From a checkpoint of a small transformer trained on Wikipedia.
Architecture: RMSNorm before each block, rotary positions, no biases in attention or MLP, untied embeddings.
Training: a variant of SOAP for these matrices, 300M tokens, 4583 steps.
Each number is 50 + 12 x the weight over its row's rms, rounded and kept within 0 to 99. Layers, rows and columns count from 0. The size before them is the row's rms in percent of the matrix's.

# gate: layer 6 MLP gate, 512x128, rms 0.272, rows 222-239, columns 0-127
# up: layer 6 MLP up, 512x128, rms 0.251, rows 222-239, columns 0-127
# down: layer 6 MLP down (transposed), 512x128, rms 0.233, rows 222-239, columns 0-127
gate222 085:36 28 31 58 50 56 44 49 48 44 57 52 38 56 32 45 48 60 57 40 24 67 52 37 46 45 58 51 31 40 47 36 53 32 55 52 43 48 44 32 52 40 73 51 30 56 45 49 73 35 55 49 38 76 66 60 46 65 56 69 63 34 36 35 31 40 39 56 53 32 45 68 34 39 30 47 49 64 57 71 67 46 49 63 42 45 58 31 45 34 39 51 50 55 47 51 45 36 37 55 49 66 69 41 79 56 42 50 68 55 50 52 47 53 42 42 48 42 36 47 62 33 52 36 40 19 33 64
up222 091:35 31 60 56 61 48 57 62 45 43 57 63 39 53 50 45 46 51 41 53 36 62 56 56 48 51 68 49 42 37 61 47 57 34 54 50 41 45 40 56 50 52 49 43 52 61 42 54 56 46 49 51 32 71 53 52 43 61 46 56 68 29 64 27 35 33 37 55 46 49 19 70 34 51 27 50 54 59 64 60 62 46 50 68 46 57 69 33 68 16 33 74 55 40 40 56 42 57 42 39 44 64 75 25 75 53 36 44 57 37 31 36 70 49 50 60 32 54 50 37 50 46 73 59 52 48 64 58
down222 093:36 65 66 21 59 56 60 40 51 55 57 51 56 50 57 77 56 70 43 50 61 20 45 38 63 43 45 36 52 44 70 54 54 39 48 50 65 53 56 41 55 63 42 39 68 64 41 36 73 56 48 61 46 46 43 59 53 52 40 36 46 39 49 79 55 55 54 45 52 55 48 45 40 35 66 56 59 41 50 23 58 56 57 34 44 63 32 35 41 73 35 34 54 51 50 65 54 55 64 30 67 43 41 72 32 43 54 52 63 52 44 33 33 42 44 70 44 61 58 53 59 43 34 68 26 51 54 30
gate223 093:44 45 44 40 74 48 58 36 58 45 60 58 28 30 61 47 46 48 66 58 56 71 50 52 45 66 50 36 36 42 64 74 40 31 54 42 50 62 55 37 45 49 57 71 41 42 30 32 59 33 49 59 54 42 67 43 36 45 59 51 59 57 52 49 58 52 44 48 26 54 47 40 37 53 50 54 47 52 59 40 72 64 52 58 39 54 55 54 43 70 21 43 55 56 46 36 25 57 34 62 31 31 28 74 58 36 46 51 65 29 29 70 62 51 36 23 60 43 40 38 53 51 37 53 63 55 47 48
up223 088:71 39 46 38 47 35 42 51 50 50 20 58 56 37 53 56 49 48 42 45 35 44 34 49 51 37 61 62 38 53 35 52 50 52 43 38 45 45 53 61 58 44 64 32 40 46 45 40 72 54 52 64 47 42 56 43 62 55 54 52 49 40 54 54 62 38 44 64 60 58 61 32 64 70 43 39 55 69 68 56 44 44 59 60 49 38 42 41 37 65 69 42 50 58 29 62 49 56 20 37 25 24 44 64 54 56 00 46 73 37 50 35 43 65 52 59 52 62 71 42 40 53 41 62 60 60 48 57
down223 101:60 53 37 51 33 50 32 40 63 59 37 55 63 48 56 48 54 55 52 54 64 57 40 41 53 68 69 66 56 70 48 24 61 33 38 52 56 44 38 37 54 57 60 33 44 59 56 52 62 56 61 69 53 53 57 68 42 44 27 66 40 48 44 72 47 36 41 73 37 50 58 51 28 51 56 46 68 47 54 55 23 35 34 48 33 59 73 32 58 34 55 43 54 25 55 66 51 61 49 51 70 73 57 54 51 48 54 33 23 46 50 40 51 45 37 39 42 60 51 48 47 23 49 55 47 34 69 66
gate224 100:46 54 44 55 63 47 35 62 44 41 37 52 42 32 49 71 61 29 36 62 37 50 63 68 44 54 57 40 59 79 51 69 58 53 23 38 54 62 65 58 49 50 50 66 42 41 24 59 36 30 50 33 63 47 54 72 47 42 55 54 77 49 61 48 41 23 65 54 45 68 41 44 56 33 46 59 52 53 56 58 58 59 54 52 54 42 58 14 30 51 75 38 65 56 56 63 66 36 36 54 58 52 43 46 51 60 39 62 41 38 50 42 42 42 70 58 50 46 56 55 51 69 49 60 61 64 66 60
up224 110:48 38 81 37 27 31 40 64 29 67 52 30 49 57 54 54 44 27 54 53 49 57 55 51 64 42 46 45 65 30 35 48 48 69 42 52 35 45 65 22 65 53 53 50 58 45 51 58 58 57 65 43 62 62 49 63 34 39 52 46 48 59 51 62 44 46 66 45 24 41 49 58 39 54 52 58 43 56 52 69 43 41 57 33 26 58 43 64 28 68 61 31 50 40 38 35 30 38 32 56 39 60 43 61 57 21 52 60 75 54 63 57 43 43 42 59 37 47 60 61 53 60 46 39 54 52 38 33
down224 112:54 50 47 59 38 48 26 55 50 35 61 31 63 43 29 61 71 60 60 51 43 55 54 27 29 38 39 56 45 40 34 53 59 71 71 36 60 53 32 36 47 60 54 51 58 53 32 39 55 41 43 73 60 40 71 56 43 62 39 49 28 29 53 28 48 54 39 45 35 46 58 38 42 53 50 38 62 77 51 48 31 41 58 38 41 29 52 46 33 38 49 46 53 54 37 36 54 47 68 61 53 58 58 56 35 29 59 50 42 45 39 63 46 51 59 52 45 66 64 49 70 35 34 75 62 47 61 70
gate225 095:41 44 42 64 51 30 52 67 56 54 53 49 44 47 30 62 44 58 33 63 34 44 61 46 57 43 61 53 45 55 63 47 42 55 54 66 64 57 34 61 55 28 36 54 63 36 75 50 50 22 59 83 44 64 54 64 35 41 58 68 55 66 52 34 38 54 45 40 39 60 60 45 68 41 49 48 74 49 60 48 54 40 71 44 21 53 55 53 47 71 40 58 61 56 52 37 49 42 48 69 65 62 25 64 53 47 63 48 64 45 72 81 47 55 58 39 65 45 40 47 48 64 58 35 57 59 46 61
up225 097:37 20 68 39 50 60 24 43 49 70 50 48 39 51 39 67 43 74 63 54 58 48 39 71 47 50 60 66 53 54 41 69 40 64 58 55 45 71 38 41 69 50 33 50 42 59 39 57 61 53 48 62 76 44 45 48 58 23 75 62 38 40 46 61 48 56 20 40 53 40 29 39 75 45 52 42 39 48 53 36 44 41 37 37 40 61 53 35 58 44 53 44 55 30 50 67 34 56 41 45 66 42 40 52 30 55 57 52 32 58 43 51 49 40 63 60 50 45 52 36 28 51 37 51 56 47 42 66
down225 104:55 36 47 42 46 63 43 69 54 27 55 51 64 67 53 60 54 37 54 58 40 65 43 43 43 58 56 58 38 60 66 51 41 50 62 62 24 54 57 56 48 52 51 50 49 72 58 49 20 48 71 66 51 57 53 60 30 26 59 32 38 41 55 38 50 58 28 37 41 44 32 63 56 46 60 77 61 53 63 71 56 32 76 40 39 61 47 47 54 43 37 52 51 63 51 56 46 49 40 53 45 55 38 36 44 31 13 58 47 48 38 47 55 67 69 49 48 40 58 56 74 45 29 46 45 54 67 61
gate226 098:64 20 40 42 39 52 61 52 42 52 54 59 46 81 55 64 56 72 48 70 53 39 40 31 51 61 58 69 28 49 58 53 20 31 56 60 51 53 43 46 43 40 46 51 36 50 51 50 60 60 47 51 65 35 59 51 49 20 50 60 59 56 42 43 37 32 41 51 51 56 66 52 52 46 34 58 54 34 60 42 37 59 50 34 58 55 56 61 49 43 69 53 47 75 40 41 56 42 58 66 31 61 43 53 50 52 29 53 63 47 53 80 36 40 36 55 49 42 71 51 38 57 40 58 24 79 43 58
up226 091:46 56 43 39 59 32 59 58 48 48 45 32 48 25 60 50 51 41 81 32 38 53 55 65 51 53 48 16 43 54 37 31 47 58 33 49 61 50 55 53 49 61 61 42 60 57 52 42 52 52 49 64 45 68 41 57 60 52 55 48 49 31 52 59 60 59 54 59 61 33 42 63 18 73 60 50 79 55 45 55 60 33 51 43 59 37 30 46 34 48 19 41 33 24 42 52 40 35 47 40 55 38 54 42 59 55 61 43 44 68 48 35 48 34 41 53 47 46 57 55 49 61 64 77 66 31 53 40
down226 098:42 58 37 60 69 36 60 66 68 56 61 31 49 44 56 55 46 38 35 34 36 72 56 76 61 46 48 46 32 67 51 67 51 43 52 63 56 59 53 41 34 53 40 45 58 27 64 64 51 65 45 50 44 33 40 64 57 49 61 41 44 52 60 20 66 47 39 48 42 67 58 37 69 71 48 38 43 51 42 62 53 37 54 68 45 50 67 27 48 47 45 43 61 33 57 55 55 47 34 52 54 32 69 65 35 66 44 61 37 39 37 49 53 73 40 61 52 43 39 34 67 27 52 36 50 48 58 30
gate227 107:47 52 47 41 54 34 33 26 53 52 52 60 38 40 62 68 45 54 41 66 57 65 66 54 68 53 39 44 37 55 50 56 54 57 48 21 50 39 36 66 62 56 44 64 35 70 58 47 61 43 38 40 62 59 45 44 61 57 64 64 38 44 75 45 49 47 40 66 59 36 53 36 67 52 49 48 51 45 56 42 24 68 63 57 39 35 67 48 37 58 52 51 39 44 57 70 44 28 48 42 72 41 23 39 47 62 52 51 77 46 63 26 38 48 32 45 60 58 61 51 79 43 51 43 70 58 62 55
up227 113:40 51 53 37 28 41 30 32 53 52 51 67 38 49 22 20 61 47 32 47 47 56 39 43 53 24 47 60 44 37 40 44 40 59 57 56 30 32 44 43 46 53 45 47 71 45 33 62 47 39 51 46 47 57 62 46 40 48 31 41 50 43 63 31 43 35 46 48 43 36 47 45 65 43 37 48 70 46 50 43 57 30 49 67 59 42 71 60 46 63 48 45 30 34 34 44 68 67 56 45 49 27 57 30 47 41 53 37 68 61 62 52 38 48 32 58 54 52 44 73 64 65 25 50 66 30 56 52
down227 108:23 48 43 44 44 52 62 83 53 66 54 34 60 49 62 54 48 41 76 70 36 44 38 54 54 43 37 44 35 42 46 56 52 66 47 69 46 57 31 59 45 45 59 69 73 40 44 41 54 50 38 51 48 30 60 41 36 71 52 28 42 29 29 49 61 54 49 64 39 41 61 70 55 50 53 61 41 66 35 49 62 52 30 54 28 71 50 49 52 45 58 38 55 44 37 43 42 59 56 48 36 63 66 44 21 43 27 66 50 46 47 38 30 45 41 44 60 45 32 44 35 34 43 46 48 42 55 41
gate228 099:68 39 46 61 45 45 58 30 62 46 42 56 67 50 44 18 55 45 59 67 43 55 45 36 45 47 60 61 59 36 45 43 34 43 55 51 31 54 60 48 20 56 48 54 42 52 70 42 42 39 53 54 46 52 56 45 46 71 39 57 61 49 71 41 43 54 40 58 62 54 46 46 76 64 36 37 56 85 58 60 57 41 59 45 49 61 17 26 46 58 53 34 43 70 57 75 64 57 50 74 58 55 31 45 32 33 63 35 36 54 54 39 42 49 52 52 36 49 63 68 53 50 58 65 53 48 34 57
up228 095:64 47 56 57 74 68 48 49 56 66 58 48 43 75 54 48 44 39 54 46 52 45 38 32 45 42 47 53 10 44 46 51 41 62 44 64 38 61 48 55 80 48 49 65 47 62 54 49 56 47 48 60 48 37 38 23 56 55 51 28 61 42 53 36 39 42 63 49 68 18 57 55 56 36 41 48 41 47 53 43 52 48 75 48 52 49 57 57 43 51 53 35 65 65 34 64 46 48 60 46 57 42 30 30 26 59 62 38 43 71 42 55 67 41 55 56 58 42 18 47 65 60 69 58 42 49 29 52
down228 101:57 48 52 51 44 48 26 48 43 31 63 45 58 51 52 55 71 54 46 64 57 56 61 35 39 50 49 58 64 52 48 48 47 63 50 42 42 40 45 40 36 63 52 39 40 48 86 64 44 48 25 54 58 56 67 42 36 47 52 45 58 64 43 59 52 42 38 38 58 35 52 66 41 84 38 33 44 48 64 55 41 50 50 35 64 52 62 68 49 80 46 54 35 57 45 39 63 68 52 56 35 62 46 34 47 56 28 65 81 77 44 63 28 41 46 45 49 42 62 39 74 29 59 48 36 51 50 50
gate229 097:39 16 37 38 50 30 60 66 36 51 46 67 47 49 43 64 51 37 33 61 42 36 26 61 49 68 44 53 50 72 46 52 52 46 50 63 58 28 21 55 47 48 53 30 35 49 35 47 44 52 32 62 65 57 62 42 69 58 68 73 69 50 44 52 35 45 42 40 49 50 42 62 34 60 61 49 49 54 51 62 61 59 25 50 41 56 61 27 37 55 51 58 40 16 37 35 24 51 47 48 48 42 37 56 56 42 44 47 34 54 46 45 51 52 57 36 60 51 48 55 41 46 29 53 49 48 73 56
up229 105:48 69 68 42 68 47 35 61 21 46 46 88 58 49 52 52 61 58 50 56 48 59 59 51 49 41 52 51 55 51 40 42 60 58 26 67 55 51 33 42 67 47 63 63 59 50 46 41 65 55 48 50 58 35 40 53 52 56 40 61 47 65 37 45 59 53 33 54 38 37 65 48 50 47 44 59 52 26 37 68 50 60 43 83 69 40 62 59 51 49 47 54 53 61 51 69 68 42 85 39 53 59 59 51 47 44 35 29 28 54 43 26 57 57 33 49 32 39 53 67 41 35 39 40 58 43 66 56
down229 099:56 46 45 52 45 33 69 54 66 68 45 24 37 24 49 44 61 51 50 32 35 28 65 76 60 40 63 61 48 45 38 51 68 32 34 44 66 56 48 38 53 34 42 47 51 53 57 43 45 54 43 29 41 44 60 75 44 33 49 33 41 50 56 44 52 55 56 57 67 57 31 22 47 50 28 48 59 47 54 50 73 45 88 39 39 57 53 57 55 63 42 38 64 59 48 54 52 70 52 70 46 44 69 49 48 40 46 60 55 61 49 50 57 38 61 51 51 53 18 52 55 37 62 60 43 50 43 58
gate230 105:48 46 72 34 47 45 46 46 66 40 48 66 57 59 57 81 35 54 56 34 56 56 47 33 54 40 60 25 32 22 46 34 64 70 29 42 55 48 60 70 35 38 39 58 55 50 42 58 58 57 43 52 59 62 41 39 63 57 31 35 46 41 35 39 35 32 69 57 52 48 49 54 52 47 31 64 63 56 70 47 71 60 56 30 72 57 53 51 59 52 46 51 48 36 39 52 53 55 26 49 47 57 72 54 71 40 52 60 42 53 67 50 53 70 43 57 70 60 52 44 47 46 48 52 71 56 29 59
up230 105:60 41 45 33 49 66 36 50 39 47 63 49 48 65 58 50 64 55 64 55 62 44 57 39 53 45 53 66 53 43 46 41 32 54 55 39 39 55 52 56 46 60 44 45 52 56 60 52 77 72 58 46 44 43 57 67 43 51 65 51 53 42 53 51 57 46 51 55 66 31 41 64 41 53 47 44 42 16 34 64 69 43 53 50 45 52 54 61 58 73 48 43 50 28 58 43 43 62 48 44 43 62 72 63 17 78 69 48 65 39 37 55 49 12 45 78 57 54 63 63 47 33 44 41 24 36 58 43
down230 106:44 66 63 49 51 44 64 51 38 52 51 56 35 47 50 43 54 43 48 46 46 46 32 52 30 38 54 42 75 49 43 50 51 34 37 33 59 55 73 48 29 23 56 80 56 57 33 50 82 49 70 40 56 54 50 51 58 34 46 56 49 48 43 49 41 41 55 50 47 38 71 53 59 32 36 46 57 69 44 61 59 37 49 49 37 51 43 78 21 73 63 45 36 63 36 55 36 46 45 62 58 78 50 58 40 30 52 62 42 57 47 44 56 53 45 59 71 56 38 22 50 45 26 53 54 47 42 53
gate231 108:83 48 62 52 64 24 63 58 53 26 57 61 38 45 44 38 36 55 38 43 73 54 70 38 47 63 62 70 35 66 45 45 61 58 55 65 33 50 36 59 62 68 52 63 61 58 53 60 48 44 54 58 48 46 52 69 33 50 61 32 39 52 56 44 66 59 47 45 56 55 42 49 38 44 47 36 68 59 40 54 55 61 37 46 47 45 42 66 60 60 58 54 45 56 54 44 52 38 38 44 62 44 57 65 23 71 51 39 74 56 45 51 43 57 39 58 48 63 64 37 50 36 46 81 13 61 46 36
up231 102:40 61 38 74 53 69 41 59 53 68 30 69 40 35 67 54 63 71 34 51 36 19 50 37 64 16 61 48 63 48 56 51 47 50 49 51 50 59 55 70 43 41 49 48 51 35 59 61 49 34 38 53 51 53 76 37 45 62 47 63 64 59 33 42 60 68 63 42 60 57 31 62 63 61 38 39 50 38 41 45 82 62 64 56 57 57 52 65 47 42 47 35 68 47 39 53 49 55 42 51 65 40 41 43 39 57 59 65 58 39 43 50 33 47 50 53 32 30 42 69 48 53 42 42 41 69 46 41
down231 097:56 40 40 42 73 38 34 49 34 31 64 67 51 41 54 49 43 55 60 62 59 47 43 31 47 59 67 77 50 64 53 49 33 44 52 61 54 52 54 65 62 42 65 56 52 48 51 51 63 38 60 46 36 46 59 55 41 63 56 42 64 66 53 50 42 56 35 71 61 51 40 60 39 54 47 65 68 46 52 49 31 57 50 46 53 47 36 60 48 53 40 45 36 53 39 30 44 55 68 38 52 69 45 35 26 83 49 46 42 45 50 59 56 72 32 40 57 75 70 59 52 32 39 56 40 71 23 21
gate232 098:69 53 28 75 44 56 58 60 43 42 27 36 63 56 44 35 28 58 51 72 59 47 39 45 24 43 39 36 24 58 48 57 38 33 44 62 42 45 57 46 44 63 57 61 38 85 45 51 64 54 56 62 54 33 54 51 41 35 49 40 47 42 58 66 51 46 50 49 46 71 65 38 44 51 60 67 50 47 66 61 35 34 48 59 40 31 61 60 66 46 54 64 64 46 74 49 56 40 37 55 43 58 68 48 55 52 52 40 43 59 46 38 64 55 37 62 43 56 70 35 76 54 46 52 54 27 33 41
up232 101:54 51 55 48 38 46 53 43 39 57 40 40 50 33 22 38 46 80 51 65 18 58 31 50 62 53 48 30 46 16 38 61 64 81 47 72 65 74 41 37 71 40 50 37 47 51 44 59 54 66 68 61 63 70 38 33 31 51 62 44 51 49 56 51 41 19 44 43 59 58 59 52 35 50 47 43 57 49 51 65 49 33 55 58 56 52 52 39 37 34 27 45 47 43 45 53 58 50 51 44 43 57 52 44 67 42 56 56 40 41 41 42 55 57 47 64 51 62 53 31 39 64 51 55 53 35 38 54
down232 104:54 26 56 17 33 39 47 42 42 58 37 40 25 44 29 39 33 60 38 59 50 45 67 54 70 51 51 60 41 61 50 62 53 79 71 56 64 55 47 39 38 35 69 52 53 55 41 58 52 35 39 49 35 50 55 39 43 50 64 58 42 28 41 48 49 41 45 74 72 63 80 44 66 41 56 30 56 45 67 50 62 31 40 48 66 62 48 42 47 40 46 36 64 37 53 42 51 45 58 72 46 49 20 36 46 47 30 43 46 43 55 34 53 46 57 42 53 50 50 62 69 39 44 50 50 44 52 50
gate233 106:67 71 47 54 66 49 67 48 49 40 47 56 48 34 52 73 53 55 57 56 44 50 65 44 47 58 36 58 62 29 60 60 56 39 63 47 36 60 31 51 73 34 48 46 38 40 50 39 40 26 37 46 48 51 34 48 60 44 45 36 43 46 71 75 57 57 31 33 48 60 53 67 47 63 31 60 41 26 68 38 43 73 58 68 37 58 63 74 63 46 31 56 44 62 54 57 59 70 41 72 52 57 68 57 45 65 41 40 40 61 43 73 53 59 39 44 26 55 53 37 51 56 59 40 43 48 54 54
up233 099:82 62 54 68 64 49 28 31 59 77 73 52 55 38 49 56 61 72 61 65 52 29 38 34 55 55 78 35 45 47 58 51 50 57 27 68 64 51 46 51 56 53 45 34 43 78 52 53 54 52 48 46 43 42 55 56 49 57 48 47 62 48 42 55 35 63 70 53 44 54 52 51 69 33 60 45 24 57 54 42 58 58 34 42 46 33 33 56 65 43 51 81 33 54 48 69 51 52 52 50 47 42 51 56 50 41 40 50 46 50 30 27 55 42 51 64 53 50 30 37 58 46 39 34 67 62 59 46
down233 096:80 67 61 51 43 58 49 37 67 45 60 59 61 36 69 67 46 48 42 65 42 70 43 46 47 61 41 52 56 53 51 55 47 51 32 51 63 54 41 66 45 42 45 71 32 32 51 54 36 44 46 48 44 52 75 43 46 75 51 48 48 37 63 43 46 63 68 42 40 60 35 51 59 47 55 31 40 48 82 49 42 43 67 28 57 53 62 58 37 23 52 68 59 40 59 58 75 70 41 65 45 42 56 42 36 68 41 40 45 64 47 37 60 37 40 59 33 56 55 36 52 49 67 63 45 53 26 64
gate234 090:52 32 53 40 37 10 43 40 48 61 42 55 47 59 55 70 70 59 59 53 52 53 37 28 48 44 46 37 38 64 61 29 43 52 61 50 45 24 35 46 54 74 54 27 42 44 46 51 53 55 39 37 44 45 83 59 54 27 53 58 68 50 53 20 60 45 50 53 45 62 48 46 58 44 69 38 43 70 63 55 60 48 30 51 50 41 60 43 52 44 43 53 53 40 58 40 26 54 19 62 45 57 36 43 62 54 59 50 42 62 51 51 34 53 44 38 36 53 50 37 53 56 32 48 66 68 31 47
up234 095:56 59 38 70 29 48 63 76 59 67 40 43 35 69 32 29 36 55 32 55 40 57 57 64 36 38 48 53 47 45 41 32 34 40 42 61 38 65 66 57 33 62 66 52 55 66 30 55 39 45 61 53 49 43 39 30 50 53 54 43 27 68 75 67 53 53 58 50 38 36 60 48 28 53 39 40 62 57 39 31 63 63 55 53 51 34 36 35 44 28 60 72 47 53 60 41 63 68 59 64 51 60 44 69 57 25 45 49 48 48 49 53 56 42 50 54 60 35 59 59 45 38 66 49 36 40 48 51
down234 099:52 38 58 51 48 38 39 42 44 43 45 61 45 74 55 53 57 45 40 72 67 38 49 53 52 48 77 49 40 39 34 37 49 50 58 16 45 33 48 39 47 47 67 48 49 39 33 59 59 33 38 59 76 59 54 33 34 69 59 49 14 49 64 55 44 42 51 54 48 34 67 70 55 39 40 30 44 39 50 56 50 65 46 69 73 41 55 43 40 48 55 41 40 46 63 50 68 62 35 47 71 39 58 52 44 32 77 63 59 44 59 41 39 36 62 44 45 44 39 58 52 53 42 32 40 38 60 44
gate235 094:90 43 30 51 26 58 57 72 55 06 56 51 41 51 56 42 51 66 63 59 54 42 43 26 49 38 64 47 49 46 27 46 35 42 32 61 53 23 27 24 50 56 55 44 54 50 47 55 67 64 56 39 35 48 66 56 46 38 51 48 40 51 33 71 44 48 67 53 53 34 60 57 69 46 43 51 43 44 56 37 57 34 54 50 49 44 37 52 34 42 63 67 36 44 33 56 60 47 54 48 39 50 49 60 49 50 55 41 45 57 65 55 45 43 40 43 47 34 43 57 33 29 51 49 52 54 60 29
up235 093:14 64 62 51 65 53 49 41 53 60 82 44 35 47 48 38 41 45 39 57 19 48 41 68 61 66 45 58 34 51 55 80 67 27 54 49 38 62 40 57 45 34 52 55 31 54 41 37 36 32 71 36 55 34 42 48 31 49 54 71 63 56 54 73 59 40 57 55 55 52 30 50 56 65 41 69 74 61 55 47 54 53 40 59 41 33 83 38 52 53 47 52 40 56 55 58 56 46 49 45 55 37 36 54 50 43 45 51 52 34 54 49 32 41 46 44 43 48 33 42 46 64 49 49 60 49 42 54
down235 099:53 65 48 42 51 50 65 48 51 52 56 43 51 54 64 30 54 49 36 45 45 64 42 42 77 61 55 69 48 38 66 56 52 30 59 51 52 71 62 40 57 26 59 53 56 57 19 62 42 53 41 56 66 50 60 16 51 51 51 51 35 42 48 48 49 66 59 65 54 53 45 53 62 65 37 85 54 55 58 64 49 55 27 57 69 61 31 29 41 61 61 40 50 59 50 69 45 38 44 56 55 61 38 57 41 57 57 70 66 53 40 48 46 26 56 44 37 25 31 41 59 58 39 67 43 31 58 58
gate236 108:45 53 38 71 53 45 51 41 64 69 54 48 30 45 43 50 50 41 42 39 40 56 41 53 54 70 45 50 31 41 58 77 29 52 41 63 56 58 33 50 61 50 63 41 35 44 46 50 62 51 52 39 35 46 54 49 63 36 44 64 36 27 38 42 50 58 55 55 26 81 47 32 37 44 49 67 42 47 75 66 54 27 46 45 60 39 49 53 52 74 32 63 62 35 44 67 22 57 68 48 53 54 51 46 57 45 35 46 56 46 44 58 41 62 67 58 61 56 56 55 39 79 40 50 33 50 67 30
up236 102:65 58 35 47 36 48 81 66 56 41 38 69 36 43 53 62 62 37 48 39 54 53 46 50 79 50 46 24 46 56 50 51 50 46 38 51 49 30 39 66 52 60 36 45 41 39 54 46 32 50 56 54 31 46 58 47 53 65 46 53 53 45 80 59 30 57 69 53 23 71 77 72 43 41 38 69 34 48 45 59 57 61 45 44 41 59 67 46 58 43 48 53 45 57 46 52 55 38 44 28 41 53 39 41 70 68 45 42 73 25 48 57 49 54 66 56 57 35 50 58 61 54 50 56 68 35 68 48
down236 102:64 46 52 43 57 19 43 56 38 68 53 58 71 43 43 63 49 51 59 48 39 37 45 50 53 42 44 47 78 67 39 42 54 11 47 45 53 36 45 52 41 53 51 50 36 60 55 66 70 58 53 45 70 17 49 50 43 76 58 40 74 65 39 53 26 11 54 59 47 38 38 49 60 52 60 46 57 56 56 55 40 52 40 51 46 47 54 54 46 34 60 53 35 43 44 67 48 49 56 57 42 37 47 59 52 72 56 49 48 41 73 45 50 50 79 36 50 40 50 38 44 40 58 43 51 71 59 52
gate237 097:35 50 52 43 35 45 68 63 39 25 36 60 30 57 70 46 47 71 42 53 55 54 40 40 54 52 39 49 48 60 43 60 55 60 52 53 57 47 86 63 44 46 47 58 51 61 34 55 75 50 38 48 54 52 42 72 27 45 52 34 41 71 36 45 72 64 51 42 60 33 73 33 72 62 59 45 59 48 40 45 64 48 40 65 42 45 44 45 44 44 46 37 41 43 38 60 24 49 49 51 58 66 55 36 59 81 46 53 44 52 49 35 35 32 68 37 39 54 65 61 47 51 38 42 24 40 53 44
up237 099:50 51 41 46 64 58 32 67 52 51 43 70 35 42 48 59 38 49 33 63 42 61 61 59 78 45 37 27 67 53 57 44 57 41 35 41 57 45 61 55 59 54 22 55 61 45 51 65 49 62 60 59 54 36 45 41 50 52 55 78 37 63 69 52 37 50 59 55 60 58 41 66 62 44 53 33 48 47 51 51 60 31 47 47 48 56 48 49 36 39 65 45 42 43 62 60 37 54 24 70 67 76 57 44 57 52 49 42 66 28 66 50 55 64 49 64 47 31 61 59 58 35 33 65 82 25 42 45
down237 101:41 54 54 44 59 63 33 45 46 48 55 63 73 60 72 57 28 61 39 68 37 33 49 58 50 59 60 44 50 49 55 59 64 46 26 38 48 41 56 50 62 40 41 37 50 26 51 50 73 43 52 55 65 64 67 54 68 44 48 54 37 64 71 44 50 48 67 50 45 64 66 50 32 46 53 44 28 48 50 60 69 40 51 42 44 65 67 32 35 41 32 45 44 76 48 48 43 39 46 42 45 53 60 39 56 35 59 51 72 44 18 61 61 51 76 56 68 61 44 35 63 23 44 53 41 41 52 46
gate238 084:39 41 68 56 51 63 46 58 56 44 55 43 66 62 42 51 42 82 31 55 59 46 62 48 64 23 44 49 47 47 53 40 49 36 58 50 55 72 60 55 45 31 38 44 43 39 23 38 71 34 40 31 50 39 34 67 32 44 49 54 32 52 55 34 55 66 60 59 35 68 55 68 45 58 44 56 35 76 44 60 64 60 45 42 50 41 55 52 46 52 59 45 44 40 56 68 33 39 41 28 32 45 41 51 54 67 47 35 59 45 41 71 29 30 45 50 49 51 49 57 64 26 44 38 46 70 67 49
up238 096:38 52 35 57 41 54 49 45 62 64 79 50 75 34 49 36 55 43 40 52 54 46 49 65 57 38 51 44 49 77 41 77 45 48 63 60 39 46 75 50 37 59 47 63 51 56 43 30 72 43 57 44 78 52 45 69 53 58 37 46 42 46 47 53 61 45 51 56 53 46 49 84 65 55 66 45 49 66 42 40 41 53 48 54 54 61 59 79 33 54 64 58 68 54 60 52 31 39 45 34 63 37 45 55 51 47 52 28 65 85 44 31 62 51 37 60 42 53 57 36 54 47 51 55 52 52 64 67
down238 093:56 58 53 49 54 48 52 28 55 40 40 48 25 35 75 52 64 27 47 62 52 63 58 51 30 25 51 74 41 50 40 56 50 50 58 46 25 41 23 63 58 59 59 35 59 34 46 54 30 60 65 80 39 63 29 72 63 39 54 42 48 56 43 43 43 60 52 72 42 51 51 23 62 52 42 58 38 56 56 43 59 48 59 27 62 44 40 56 56 48 19 46 42 47 54 39 56 44 37 53 50 58 56 24 43 56 44 46 50 48 50 56 59 61 31 52 53 55 69 43 51 54 33 45 43 37 49 31
gate239 116:38 37 44 54 68 60 55 35 60 39 42 33 47 52 63 50 44 32 38 72 76 52 52 56 71 56 41 55 58 63 44 39 57 52 47 51 63 51 46 38 50 65 24 55 61 79 44 42 59 38 45 40 40 70 52 72 47 53 62 57 32 49 50 32 39 72 51 52 59 65 56 55 63 48 64 53 53 66 63 46 58 38 66 60 79 43 48 39 38 58 34 61 68 28 45 62 23 42 36 49 62 54 48 44 31 50 63 45 31 67 50 62 41 59 37 50 56 44 51 52 61 31 56 66 40 53 35 32
up239 107:63 44 39 53 50 57 54 61 48 57 42 39 78 53 50 66 55 57 68 42 41 72 59 44 64 41 68 61 19 63 56 45 61 64 26 23 52 65 48 39 57 65 51 57 46 54 40 73 54 63 40 61 65 62 41 57 46 65 34 52 46 37 53 38 24 55 37 38 64 46 61 59 58 42 41 60 52 53 41 39 54 47 53 36 45 65 38 47 44 36 43 52 56 72 25 66 55 47 49 59 70 41 28 47 47 56 47 45 08 60 41 52 50 48 53 35 48 54 62 29 66 47 53 39 48 41 47 61
down239 102:52 58 55 24 44 73 46 55 40 75 37 34 37 56 48 50 50 28 54 55 63 47 51 59 64 67 55 50 68 44 51 56 56 45 42 55 59 56 54 55 12 42 36 50 50 47 64 52 60 45 42 59 52 65 41 42 60 40 53 48 62 40 52 26 27 59 35 56 31 64 58 28 56 35 53 24 48 47 76 52 46 40 40 41 58 45 30 20 47 48 56 41 63 30 48 42 53 49 66 49 51 48 36 49 36 59 46 66 36 59 31 49 66 62 65 47 45 61 51 52 43 47 38 53 56 23 39 70